Each number is 200 + 40 x the weight over its row's rms, rounded and kept within 0 to 999. Layers, rows and columns count from 0. The size before them is the row's rms in percent of the matrix's.

# layer 6 MLP down (transposed), 1344x512, rms 0.0793, rows 659-667, columns 384-511
098,202,277,205,213,197,228,237,82,250,154,214,157,222,136,204,172,266,177,185,185,227,218,174,169,141,225,171,171,247,117,189,196,230,224,235,193,214,191,192,170,145,185,160,170,245,183,246,221,216,210,78,219,212,190,255,274,279,196,175,190,166,198,159,183,250,234,219,202,208,268,233,219,245,213,221,159,242,252,233,160,250,131,203,157,195,118,183,160,229,230,238,223,168,179,222,266,165,196,171,175,232,195,151,153,219,214,200,256,248,186,143,249,249,196,255,172,255,156,233,163,272,198,167,188,230,183,159,216
100,228,229,130,231,212,141,211,141,221,172,210,80,181,207,175,171,215,223,177,137,239,205,230,235,244,220,167,249,202,151,212,207,218,219,213,204,259,165,282,178,181,220,155,120,216,165,209,189,167,255,224,163,207,210,207,215,147,216,149,159,230,164,201,199,214,137,149,243,205,224,241,196,195,228,177,250,108,238,193,246,192,153,155,220,164,179,270,251,211,206,225,169,204,279,189,206,177,259,154,204,245,228,256,152,213,173,223,255,173,247,197,202,251,189,204,173,197,166,249,224,115,160,174,179,281,209,130,192
101,274,185,157,129,199,191,232,235,229,240,226,134,176,179,227,238,292,193,225,288,247,188,160,173,222,181,239,165,205,184,164,194,273,235,192,158,65,162,152,249,187,113,158,263,224,258,161,214,133,259,198,186,194,164,238,171,122,148,199,194,246,220,227,270,243,201,203,188,225,246,156,73,157,245,193,167,277,293,227,200,187,206,159,247,227,196,245,228,149,169,245,197,174,210,208,208,190,194,164,118,231,238,172,217,163,210,194,238,148,157,220,211,146,194,147,234,198,158,241,251,240,152,189,298,164,194,216,173
096,220,178,235,158,103,225,144,165,220,222,197,205,167,241,219,179,194,238,213,202,167,137,186,220,117,165,233,211,167,240,187,168,291,232,215,194,177,204,214,158,214,192,236,125,195,231,188,278,153,278,181,177,221,134,162,229,175,215,210,191,186,246,240,182,214,209,202,226,220,105,168,244,140,226,200,169,227,175,248,180,223,200,250,153,243,216,152,235,235,265,154,221,186,194,209,234,138,223,293,157,228,191,179,159,168,193,178,206,188,189,247,199,262,263,236,169,296,206,226,147,148,222,209,160,202,183,166,161
104,132,201,239,211,184,157,233,218,176,156,195,220,164,255,176,221,162,167,250,202,177,254,160,316,214,267,244,159,153,201,214,242,195,180,249,262,219,183,174,209,210,229,152,222,226,224,179,146,243,217,218,194,178,291,236,203,199,271,139,190,167,206,273,184,230,187,212,162,227,168,137,199,255,165,212,217,214,207,151,229,135,168,285,187,207,152,117,140,221,258,173,278,189,238,177,168,262,127,177,186,211,183,216,259,197,161,163,251,182,225,212,164,114,220,188,250,185,204,181,212,173,130,229,197,201,186,223,241
105,201,222,165,199,154,145,202,208,193,231,194,233,242,245,138,191,154,152,270,209,215,213,138,202,202,230,151,244,226,176,165,254,183,226,192,209,195,290,165,186,165,236,192,226,179,191,180,247,176,224,269,213,204,233,153,171,234,206,183,195,240,266,215,268,196,235,163,237,228,239,209,224,199,224,221,192,222,286,101,232,185,214,148,206,199,136,227,212,183,265,239,227,241,204,189,356,232,186,197,155,260,182,133,179,148,214,180,280,233,241,207,142,209,215,165,204,133,183,283,180,180,221,220,221,249,229,226,168
101,247,212,151,217,225,216,218,261,162,229,234,135,205,193,212,210,184,205,229,253,235,221,245,136,229,262,161,244,207,221,177,233,248,229,167,283,162,103,250,237,220,143,307,192,221,128,204,161,174,197,157,198,202,201,198,220,154,130,264,136,210,234,211,179,234,265,171,228,158,241,196,225,178,215,147,210,208,177,154,287,205,205,228,171,198,174,227,222,145,141,127,161,218,211,180,216,149,207,116,219,208,143,163,207,158,186,270,194,242,193,248,158,243,168,243,142,246,123,247,185,226,180,187,225,189,153,153,170
107,128,216,209,118,215,213,213,250,194,207,243,249,186,191,221,202,234,208,158,155,229,162,263,241,236,166,230,154,221,222,188,191,168,159,222,157,167,231,249,250,256,224,205,183,214,126,198,215,176,228,195,162,177,149,208,228,202,155,232,155,147,202,164,281,237,160,242,195,176,191,201,167,236,185,140,221,180,243,150,176,226,196,227,150,264,240,199,251,246,173,211,261,253,107,185,239,242,228,154,171,136,174,205,186,287,227,171,222,211,147,266,139,173,247,264,264,193,227,214,162,188,218,301,83,161,246,212,203
101,200,191,185,214,190,191,239,198,228,185,120,211,218,229,225,242,207,218,162,197,226,232,194,278,214,180,189,193,265,142,229,147,170,190,229,195,163,141,116,116,191,209,185,295,196,242,175,235,186,259,163,251,215,232,220,176,196,250,184,211,155,222,201,127,265,283,125,179,140,247,180,262,228,147,223,210,203,187,137,230,198,219,229,168,247,208,137,146,172,221,158,204,211,190,249,113,185,156,205,198,222,121,230,114,195,264,203,219,168,205,160,147,218,241,220,219,204,230,250,197,266,235,149,160,201,169,159,239
# layer 6 MLP gate, 1344x512, rms 0.0503, rows 660-668, columns 384-511
098,202,310,194,164,195,261,205,215,194,182,212,220,233,242,208,203,164,151,206,193,212,221,233,198,218,309,232,261,215,184,227,181,262,234,175,191,194,262,223,221,233,197,247,248,116,265,215,224,149,254,217,307,166,251,307,201,199,196,158,171,227,164,223,179,223,182,129,190,197,220,191,250,192,170,158,182,278,226,204,187,197,210,242,190,232,118,183,190,208,251,215,266,167,183,142,184,237,190,163,247,195,231,192,201,171,218,209,158,234,128,206,219,154,200,221,201,176,192,236,206,220,211,246,119,166,218,284,202
100,239,290,196,187,258,239,237,206,118,208,184,149,214,156,231,154,152,206,189,259,225,174,276,203,134,225,196,177,214,220,232,210,163,192,231,182,174,212,233,198,213,181,180,227,231,177,220,178,232,243,204,258,234,239,215,208,215,276,174,199,192,193,153,135,183,124,178,222,203,169,229,234,177,207,200,169,234,204,223,246,181,213,180,171,198,170,169,206,165,106,212,256,210,118,253,201,218,170,193,205,170,211,199,148,188,179,226,203,99,154,221,217,191,284,208,192,226,244,209,162,201,148,214,85,218,192,226,112
096,201,202,214,259,167,233,147,159,190,236,215,147,184,210,275,161,258,187,166,193,173,180,209,189,231,182,230,172,233,247,246,191,273,242,206,222,223,238,114,161,211,154,146,160,208,163,259,197,183,189,213,212,207,198,298,224,231,211,226,204,222,183,286,211,160,145,240,272,154,188,209,153,203,258,176,187,150,224,190,164,219,199,231,167,248,159,246,199,263,229,124,161,200,163,164,236,227,211,242,145,150,211,220,203,220,243,177,214,153,199,275,234,240,166,197,142,191,191,175,119,185,268,196,195,201,135,138,222
100,200,208,153,222,176,202,194,270,222,173,156,234,153,256,266,195,186,189,173,268,229,230,207,191,209,208,229,216,249,189,178,205,174,206,201,183,178,263,220,222,181,169,208,259,238,151,180,185,212,197,170,210,164,211,120,197,210,165,204,244,217,199,160,225,191,134,169,199,255,162,193,226,175,163,240,280,184,188,127,177,198,230,165,152,188,299,215,225,197,214,179,254,172,183,167,147,248,235,199,198,189,232,214,250,174,175,241,200,198,158,198,238,190,272,175,178,209,104,136,143,274,195,144,199,172,195,185,218
102,180,199,228,227,155,239,222,173,183,226,164,233,262,209,148,211,237,190,139,170,164,154,187,260,247,193,202,223,170,256,201,170,250,161,261,258,241,276,236,223,157,143,178,208,196,250,181,253,191,204,178,133,217,135,194,224,135,190,273,163,224,244,236,171,298,225,237,217,198,238,250,110,138,224,187,241,217,231,168,173,250,207,188,185,179,232,113,300,121,180,273,232,278,189,179,165,182,180,172,183,204,154,133,210,188,158,177,244,207,117,213,200,162,194,254,231,228,177,165,142,128,142,165,296,183,193,194,252
096,218,232,209,181,234,179,172,202,215,208,201,206,195,152,248,112,209,144,219,231,164,220,224,167,201,266,149,261,254,204,145,173,172,192,198,230,182,216,187,178,258,200,123,237,189,221,154,128,241,235,214,257,206,167,273,247,150,125,204,265,242,213,254,206,202,158,212,212,224,157,185,226,215,228,184,118,122,221,214,147,190,207,223,205,72,207,228,224,282,221,115,181,245,227,251,206,214,264,241,241,155,161,150,219,165,252,226,189,92,244,170,130,153,166,243,159,259,261,219,264,268,233,151,240,158,179,200,250
099,213,211,183,184,194,168,241,230,184,203,239,226,201,227,148,172,220,205,173,212,153,133,171,232,238,190,233,118,234,227,162,235,228,241,188,178,218,244,225,201,243,206,240,198,206,172,226,211,199,214,189,212,251,172,239,212,144,195,214,151,235,241,171,273,239,206,121,223,172,187,156,173,238,251,183,183,226,211,176,248,174,255,136,246,119,151,236,185,237,143,62,291,205,134,209,258,192,106,212,231,252,132,157,175,232,191,222,235,171,242,287,213,123,282,250,165,233,244,198,169,165,201,218,181,200,171,233,210
102,217,200,202,166,183,175,157,243,177,222,182,160,109,224,315,225,214,278,194,223,169,238,142,210,233,234,239,173,212,173,152,207,149,192,214,223,198,179,92,221,198,235,216,220,211,151,222,252,223,202,212,177,284,174,246,166,153,242,210,118,141,132,222,201,209,216,228,215,166,205,188,178,202,224,138,186,227,166,159,245,230,169,178,137,201,208,243,161,128,169,162,160,161,201,265,235,223,210,163,310,224,178,204,259,196,168,188,200,243,116,191,203,168,147,187,190,184,225,190,200,160,195,226,239,233,187,185,219
104,266,238,125,125,215,211,222,106,173,216,202,185,154,167,271,239,136,215,230,275,188,171,220,184,182,272,212,191,280,229,166,247,179,167,188,281,202,220,199,239,208,247,222,130,183,153,281,206,147,229,198,257,261,185,159,145,224,197,233,218,216,211,210,151,197,201,82,286,132,233,270,231,216,237,195,189,110,178,223,147,204,199,142,225,220,296,183,216,196,153,156,219,243,258,223,245,138,182,196,235,217,204,239,188,233,176,238,188,198,222,247,200,152,157,148,272,143,173,158,187,237,197,243,246,154,174,186,217
# layer 6 MLP up, 1344x512, rms 0.0524, rows 660-667, columns 384-511
100,207,250,197,209,189,198,121,215,213,172,196,160,199,148,115,170,201,217,260,266,162,302,197,189,264,208,244,206,238,203,290,271,220,133,230,170,197,91,172,185,204,141,145,184,183,179,209,140,221,142,223,132,217,239,159,197,241,170,125,202,224,278,87,221,247,197,261,257,240,161,265,212,214,123,179,220,172,237,161,181,166,211,200,224,188,200,178,199,170,215,264,145,239,250,180,233,199,200,227,94,144,173,280,204,270,143,256,265,168,136,193,150,257,123,260,178,223,216,194,129,241,186,168,272,185,206,184,207
100,147,249,164,186,244,217,177,175,158,279,203,306,171,240,214,171,215,241,169,277,243,181,206,191,151,192,133,189,216,199,152,176,176,135,137,234,155,104,163,181,230,188,220,278,275,231,203,231,208,189,305,216,127,245,177,250,216,236,130,224,155,137,277,259,179,269,186,144,180,187,159,166,184,307,127,247,239,222,131,142,243,232,200,205,177,222,223,181,208,155,234,230,217,189,174,175,236,239,163,157,212,211,140,150,152,225,188,183,232,163,202,175,193,182,179,141,243,204,180,244,204,251,215,246,261,206,192,156
101,222,218,164,259,197,226,226,188,225,234,286,180,199,192,207,190,207,185,238,161,189,183,207,190,218,199,150,206,171,183,193,167,219,211,214,138,96,118,221,224,187,134,161,157,211,209,250,196,218,140,155,199,199,245,207,170,213,192,185,172,251,186,246,274,126,213,145,167,298,135,266,159,197,155,171,179,190,193,182,184,196,223,231,219,261,189,211,186,155,267,208,156,244,241,180,230,199,148,175,116,167,195,248,209,264,210,238,142,165,224,180,273,178,239,167,272,250,190,232,206,238,222,204,86,241,123,229,214
100,107,196,144,163,250,75,186,243,196,177,147,160,187,135,189,201,182,226,232,200,187,208,192,238,241,263,158,219,233,233,109,192,227,262,146,204,189,234,229,181,239,238,230,144,202,139,171,123,58,186,209,128,168,246,215,211,160,149,136,168,166,192,210,167,203,213,208,208,158,174,206,205,138,225,209,204,201,228,327,203,172,155,245,197,133,249,217,146,198,203,114,172,240,281,244,209,272,224,193,211,186,182,177,199,214,148,198,221,271,186,206,171,216,184,238,191,188,199,189,181,163,139,196,202,201,226,255,140
108,218,209,238,185,172,202,215,166,176,252,159,271,179,235,178,239,180,189,184,220,180,187,204,261,275,228,212,217,251,228,201,220,149,245,218,188,166,226,227,189,225,193,206,152,163,185,229,207,173,205,180,136,211,170,203,284,87,155,200,226,236,206,234,224,227,200,210,229,224,235,196,174,111,216,202,188,271,200,174,236,223,257,296,249,211,195,144,169,140,130,234,249,240,216,151,181,138,188,170,279,168,223,219,186,186,194,180,205,157,158,200,192,207,207,222,201,234,150,166,173,144,169,203,224,139,211,194,217
099,166,215,167,208,253,165,257,176,217,170,192,187,177,218,233,245,187,194,135,271,272,253,150,234,196,230,210,147,82,162,216,200,166,203,158,209,208,150,141,168,200,192,231,182,206,180,249,183,218,198,216,177,224,173,193,169,281,226,205,207,263,180,192,205,185,185,190,216,221,191,177,141,221,260,102,246,258,227,229,188,104,217,168,167,218,256,221,160,155,191,208,249,227,185,212,202,136,224,191,191,293,209,213,241,164,123,202,242,172,166,214,252,194,200,173,205,198,139,214,178,197,213,207,203,138,226,201,173
102,219,208,166,163,158,191,253,195,249,148,218,174,172,271,141,267,142,204,201,197,206,172,162,246,227,209,238,183,137,229,216,164,231,202,236,206,243,219,278,137,235,286,212,180,258,177,163,216,250,193,226,263,280,264,270,267,198,228,245,110,226,208,225,260,178,155,191,191,198,195,193,205,192,262,156,151,181,208,188,224,161,201,182,175,209,188,191,141,178,205,149,191,196,183,223,224,221,167,277,178,231,94,198,164,198,182,217,216,146,253,226,173,150,258,284,174,169,194,159,256,196,193,282,169,208,206,193,242
100,174,150,151,251,246,138,207,167,185,277,160,216,186,195,241,209,232,217,175,152,195,192,234,136,207,215,169,194,213,234,202,189,108,187,217,199,284,176,176,156,194,120,211,220,176,192,251,178,267,234,208,227,219,222,176,207,217,132,215,252,236,254,272,135,197,174,265,157,201,258,178,236,201,218,166,257,202,248,259,182,150,202,147,255,190,169,211,166,179,188,211,178,161,206,118,211,152,118,216,180,194,289,188,191,236,222,128,192,185,264,209,202,171,310,135,178,162,220,209,200,242,190,211,189,174,149,214,123